Each number is 500 + 50 x the weight over its row's rms, rounded and kept within 0 to 999. Layers, rows and columns count from 0. Numbers have three digits each. The size before them is the row's rms in percent of the matrix's.

# layer 5 MLP down (transposed), 256x64, rms 0.366, rows 25-74, columns 0-63
106:441588451442482612449511514495457536520477543507432481453471497408376491525497489459481544393506554543457488451470497510506470455501564487483537493541597401451519438471399536531393504471491471
124:412513478553544583523542446505541482489376512432513545455515532579473565508449466472467483550399462585549466468501508453492511537539528388489491531424558552467595553492480463514563425462492578
101:552502449548576535510559545477503452487516614483537364481418522459454407493541457440496478456449434553542525492452458464513481426477501464553569482573509577532557415534543565497402483494500476
149:470589484558424502520453491482538494561498513507500527524428546415435473508443464527415606515527451570540531545499530534367444476458490505540492497521568649555486461567535427454471471542479508
112:552467489462575513496490580617482483596454530501476515525493481440460419556514464472480490543453406622474455456378568463549489434566468489507511523538443481578466463498425554507480494416505484
097:516543385464504545542452546517496438449462553526527478378489507488531459483414465503496456462473458518527514386597499576496541608453564520497594563416496461524509541436509452591507506471471492
133:557474451583555550549486541405486520539457493494485621542512450461467509601535560505490526518463496504387524502468540515481542505426535521595519477438456571468529393569527412482543473429475445
085:372489451425470478507520428500446468476488597406450500484412539503454465532466463522454525463348458426485400491516437525453447500433555497477486551480511504460521505410498529490495416547510489
087:582546542540499496562567595493485503518505517557614525566407494507476463494487411571555451474535542568447517584462541447581593516504491529527521447551495432457415463536478516463522603525467519
100:506558523540456469461491460483510588570481527551475484519438318478506459557528522554514536573539484564519476473523488437574437440463424504479458459417502413590467482451474503437441539484562524
093:485467527515438499559516500479501449485371455477522493536509534539473489404509454572588531613447487492524433455462492512506482535484495563438465535437529478525512574443382469450542539413417397
099:491554448483489471514550548540535541563557567512425496469414486479426438506474511471495529589436441454530457514380499521554418441470487519523498463538414459439501448655445545445525481459496465
084:469545472459428576447403542520443505529464548507557466446461537552467464547495429497589545596542472510568493518519516489476514540534503426522462495520525457474375529398404500514519516525637523
083:435484400497505554445470509527443335517383543493562450540480521540524505556536468517495529496494515476446552497509479536475504469403450400413525511570498483481540373431498533490466511538542496
109:477477505464444532424513518620522454492577453467447554326487466445474499486512478562489506560467558446500541432500467523477396514549539456474476500474463472578519488480473532520538423440618472
091:430466452534505543518491437561502493419561393517575528520440542487451465422481475480427437519403536464533492497526534458519506440641555502456442596457428514542512454513526506518514575499495407
077:602521490508506462549560534574441583483474494509458522504563526494555525519517538478528461537495496545457348507502523498507446461516492510496418551540458507574549545660518412479522546507393443
096:511497473542608499508491510586474563492542592536448538391592494522467500527437380410536495474496487532523582457465484524553500503558437530529494583493486501511487482537522578568554604525582479
102:500540491469482563530414418540547473538443424520425469564466487542546462535445511470437622527532531509513405540473463551488498502503516538530555542506539488425558579505466438360470496438422549
098:533566470392538586444519508518490534526437478541518529507458440525537598445466503427457607531476460503524508559473559521404477511476543528444537493429531417417521518612516483521469542456575420
107:495485546536433496467453521372502503523508454458536428520569463483485497447451514488470498477540625520537564583487506516537526489436520564459514531499530518406483394497661531434590490508485467
081:477542446522515508487424506458506526564462365567529467604535434577539426496444526575566516505502540456391426528481476467517487514461509496441494518571479553515444486478554604447551477485599502
110:477436557480587413503514545469487504516537480458413445467532553484507455506477531559403470443535393478597491395549499590567506540472589546474410513548452506565510527490473470489455480435465559
089:536546538470445435478466459513521594586595486560537494537390458526562431502488475552522528478541542459605536465623482470564471428446556506497427450508500421501528456479512555480548489486544581
090:513421515526549513527537563497526485456417515500509517557476506504425435544520566513463602327515454543487521510497517507530557457503424451469562427571438454474585526532539562494472399478432513
079:503628500560494520515480441485426670566454467452523593517474482566527530531524493519453499558478581572463558535501551487457419530461478503505520550460524472442474492489473386515537454454432522
093:520525436447641443451553517490523509414488523508543495547480486500524525417511512556384503570606535459528446456567531444456439587545548390476483438506458487541471464437461538477467553493498512
091:484523441438536431539478477487472506563500507469498488494443466401455494493541486441463442533539576450562528533573461396559418457527513577414529518458522502631495386498592488437465530476465494
106:433509529429561526527543509458423529498544546489562494578448549474503468483556550536526499529539439540634446466550525562480534504390431446492410512486496538468543402479429502546556470418457432
092:498517570475478426523557455524548487453474460456417496499517428513554401487549496589544509505357455476536484443482472554485493564572477536532581448490397555521503577517559571484595540461492480
100:408519573559511559571528518513476565420547521500585435548463594424455446435489495457417491437532536494408531465511471490541475394565577471535488499522518496380470464522525514491459541475446467
086:570560440526464569506522455499611543457505514567560427533452534491489462488494520449461557433556552544492631435579521395441427486497427443455479427543487576524536464516513481513501513566500459
101:446462505486510509505516558568452540543436445513572496470503493490517502417504474547587567583454487487507437532498519555588516410459480539465556564495527476542445431410417530470590423409582446
074:443412513482423543550517542472420544557520564482470572490461461491514558527374552481587447503475459542486515470481495471391426563454520507574511570464506436468516446466433424416432519470469483
094:519536445521412517478501518501565486566581483542507444434478537490475465476496488533566507514653529522479583469472426411539538592485488527452429537542529432535581520536488486526573444450601442
084:492557446491453460488450414526496534548504464482502476409531526567487525466495434577562550496417539478448516562540481520542462496514560626458489419470476341556557549441476414538454506501481509
092:602543573483465539442517487574506536507432510550478457462366581487430520421462505522463481563575376523501513515491502456474569494448440504455442525470439448451514481376512523486477498560529473
076:382530590526468427484479462554443493536482436426462533519550489536509455499431465558465451474480536571634473437566412573538518495475548544551403492474457476502506487567507548528556534445529441
094:462443472432582458453512504480537581543488477488484549587547410526492548490431525512512485468576486564444530518516494518570478399528489532483565363539465444480439526558584570545524495517393529
079:502463472476512449508498467517415583429482485505492533487516476473516496485449503542489462450525560544477505523492606566367567516509442532508467469437451574672494371517476511537521578523546488
101:543501523499557426479578500502498523574506427516529498516478454521519510473502530499436556424510527370464502524471452575542495514533513474514478536476535404473525613602611431518503535591449609
104:483512534556448527527414500511421558540499481453541531596549554443419440540502455436485508554563558491483541561464459463438523497462456517498528545499426429546431573523465633468570547516561572
086:510573458439539476431520418504534460507524466473507518563536462458600541532558483480444515459581467459542544514524560501451606461446589404512546431522494440514403518425466572482487518461481607
140:465461463491534526494495417564418541544520500564439553511521495563490525422552510544556520453528519498485562449485471551486496437659452523552512489622488576499549516354482445484444501493487531
087:462442404557506588447549458381547503504495396513536537499554445549497468512491474510548537523564554500514450564545427512444530487515543519466488460532491470468490480499522508484647540536602383
142:532564587526446496616466510506553520522544560415480479536480567470549444466465477498561534503425545568431583457579512503569478390475594493482449503426463512436487576453458501490535451560514474
135:473514517457426460511509441523444545515504548623476548417532504569451543510562457484548560551477367533512483535533514580413438525552522560462556578549566490565521501470531445448494416483530552
091:426489625493604508569519552481489398504474446542559498506570520485574533535516512526469452494616436517457481480481444506502468466502525472562463450528475412511502496383422501486495599521440562
085:544534477560432451454472427508567509502567480573407458461488493558501652497465456536528556515603492454595572439486533454512503510578520581496584456530509462495490561447499466511526538473540562
103:580574429434510520469521476491632495473471536404435538504493560457490490460598476479360478456523526459505561524449537510563474432517490429563583541463532465534473488466603512502523471497519445
# layer 5 MLP up, 256x64, rms 0.228, rows 26-75, columns 0-63
116:435446545500540544557498473567489508516540558473485617545511416408477499572550479458471568508494497535557511507427433466555546480483585587476554575547399534478528542496475486508610497496599494
107:412465518473517471463495601474615514473541543452491594455517443459469496510531542502526453472551457513444530523498565449468456487539503635596567579520511559606464448520484460503490580491566460
114:447521481465391518521496435551561486529475598499502477554560453479503471521543461557490506575536566563509507407476559464445426518449396487552508453503552462507582487544516414539411529420545420
111:464511441524455508578424466535519469455468505552465564475478482473551552512533434535540567397432526466513460608382467465455419495551449481463539587573466501430529539526459575518515475532448585
102:445402518594502525394560507513463447524461591506514528532490459548457581533590492543500538454398443464517474595484469423406447494520495496556516457551431409521479524510536512490432564521483531
117:567440453530489496549537486453545592531534548484507475428559552438444516388485546494524520524574594487460577497589515532533572501529475575484483513469437561586526504574518482590471567554421470
106:552496505590489490462453571494580552508475474549546486506515438419485593449510581443497378536555490499561615441441577490489546552543469421529467490456516450467465519552484449501462552402484525
095:456583522499561523535438426579521482460464510536452486475559506474570495509461480509512659466453507540474531375474482551460451435422497480494561484448557485494580508434436537469474511478432605
107:559487449444466569477499526487526404523580494527501549507504499421491465412556411526560518547579543454416496362473520477500587552470441524481489608507446528485466570513537490562532516515503410
091:414499436574525456515475536517497449442608462549418532528575543419514514530484561542441559451442444514530537584468522489510441472465576430506543519598512449440548438425523446441471502536542557
096:541438445562491441521460468558400579482477540464569491545476600522533450555479537503438513529466532561545561471562470534491560440397465504484535576537479550538418422471465458530575456550421455
093:532491527537561488584587507533455418505618560427466504480499537500499465484480511572488548474526505526552481490506534470467421457420493485576499493546357547525497549481580478508598536564384482
093:468532497551416488457454488510563560499499393535522479513488471420488480430465510451487474514518402437585473525483463511500511416500560570568423517456492506518487503680473414518510519403509467
101:513475484514570497472531556449498477538530473524516444431541484509571531514537622392495469450501526582460612417433485590554519500483481451580418580479452498452440424515527456580496546519467516
101:460614563543456470506524492482451498535496555489419443482499425519533519575515475553547499487559454456415475474456511489601361487448401500522496468506539524491480508399515428453549434485512602
095:500507445531620488446504429499511494529529498522522564434491488493484499485535436471491585510544433436533570536390456457544543532544538522478467445487513564433401556401381529497466456494570579
110:511522521437445486456468488454440436468508504397516476554491579487490466425595467529491527545585457471425434534588484545550490543428563465473403450541446522505561503458578470465467411587450511
100:493436540542452408460544574528460427451520558460479471397523498486483456399524465478504440502451473468482528476511512415408431540433467469521382423452493432523500431460481469597523483563538489
091:401415563422474491485447431497539457435476503522469488528464602481534480439544534450500481417473523495366455406476490522502498603487555503508449509528538496474533487403488562503408438444495450
103:509490495438535494482434514579466417489524551435539560395465517579602562500540386512548509425504451510494526448545536556483531520529412490508531400524472502402452512465413507574493458451482529
098:540431420475492511491479440518586486482471517478541493485502596422502565460518548500394474479569495540534537568606588488455527584567599521485523459551450498450565556518544423464480566490493575
103:368460436503584570505474433481584494530613537530439557468536539471485416488557604557507493494551491536528515560469590561480468504498500502515493478441443437486550584450541428535512479520528443
099:511479428535480469506532495556551414464489585579497585430573531383408524464481524515385459518550487495514484558415548530471550577444509561480520543517527521459527468496489597525434474475541574
089:546450449563444422480571487484474422438530445501519459467497495538517600556479462506466399631507495540396494514518459461477523515422481479510527565509536517486415563515418438500388523450459492
098:560494541482486525528511563534535398407538554579507378493557552484475457429492546551528568533519426425540472476459493466492529506572568468503528462571490508535483551514600571576469553597528464
102:474486538505457532504449463490425504506451492464519415508565499561516487557578487367585469473465385474463606513449410501488572357479442516530527435480492468427518508475526457540493457477506472
101:554394458557483505488468456423592509484510470538463505418526487470525521478462529530527540410413527522498488515495430438562435525509534419489447449650442520414507505459450483543562509473405464
095:420485546429459428539369533464458541554469498503523626520487429413493538461486486536519563506509539478505579441491464506559447613422538542543459548486487526437476429444494449493435431504495508
100:395500529484521479560566433512511469487471564495377520562588490544505493536482506497488452583382615482571526455467500532500457424528534523441565468476521508508548525562487609573530479456463456
096:521471444463473443420475485539466527575522503402459451397574386468534467515483505466522476557529468459535586493529523569464499494567458515432480452586352526499439480523487437531506447428492505
092:504571500542662467506525444549474469432559513479588538532576467498432551519542524500478407481458535511530487625436507551426511468500545400502437528471445445539530428494457537551486541514486488
106:489467489557465509492523516502566510534506549511535590511504538553552424496614495477543557515468492419468481494399437484584430508508445485368428515436393495527462558556496508610500554526475543
096:491585514488616478507449427570548439518519489528464462463526581468513418449583451509432563497563529510529449506512465525539597434524494489462531438574466548606575544507517603560531485476537500
099:575582501501539511516533545509535521540439602412522524464459544412485533600564440456581481522425496536522445500549548503480532486520488542519516540507508503568535587473477420545502509416654497
103:481457553488495545498537612540493534513488455479513503495484452494475525450508416481500495475523455507470391466572477506531633481549418553612490496564538569543394509551464540476591543392478469
100:417397440495508440436534464463479516595513487488532549415572498492476517489459459511421487467437582441539498509433535406551407476569538531508483466506410480489432487587436465529463596479494505
081:566506473501480588493563542462484538488474518499512473439493498492477526437548500405556524526505456432388454574444584468503412492565452516456575453631455521570559553432470442478437446518523527
101:481533449460479550498534500510581514392524510463493524585490461424418570464485470491538496527496476532455434511385554550606575456497600464506513499526364489418522499526490510429518438455540529
094:535525508475513474456529553532604445562505563564469390552505480481525448467474488525491556657495424492525465498487436416614487525424517508472523525553575535434467614501525513556483500506481518
101:441499447552412507515421454510558465515541548568466408453518452581530585520462497470508496418495587436540416523470423586429467445522554453546529483562574515520483433562487482495536576520541468
103:490472515457467577406428449493354528484506522448621471502541492529543549572455488514579514525473478545422479531525415514492475524503525464571447589558530451492537445593455484450540488543431502
095:532466492450468517635466448552517521542537479424429471466528546497502503630400494531500447490447553543505502447404536490458542477495538519568526516507509599505602481507432443511503417475490402
109:479382439535528555550540480521556488515534556568478449455494462458534455535538491553459522537545649550449485479489563605529519417519421476452500545511408531536541479418492506569512573501536554
085:475491481434470404488487535518468524451505580507583466469490428428508487554444548442464508428500406488520496517413443455519434513451478516502465519387567553391515461480481496468396508467434600
107:545473474489447493527535564381513538426556498494480471480478537483523527424519528451532431501488596528517616531502589509527421462456490564459486522484439535404523595497438408533495456593434478
107:471490430546494543537491528463425564481479569565543557408489532541515579462546449497555511471501451487490449528498443483415351543440497579505526570476547458582449510424517474501552386480527483
106:492494456466470565457458542542543478458490526474399425455566593584489521581541511405458511571464452430500449432505574431407442477465550527465450554478522523511521494442568498497525398484529434
095:472480590397589526459532504451493534501437587467498541481573514528558434559530528449520494477472547511383564567476405580582483581455492447475442511467476536471550589508499530516497498566439530
095:506479480509570512496503432503518522364446484533529511536463559519519459469560384580453482460504544442560558460465538620525551499559524525416440569478432466514463466375440502497520546515485456
091:516481579395473431502493440452477456474580470508548419535524495470522451487519555502434510530485547509474537448443474443505404500449550492539459644534568507515510587551556432467560478545459394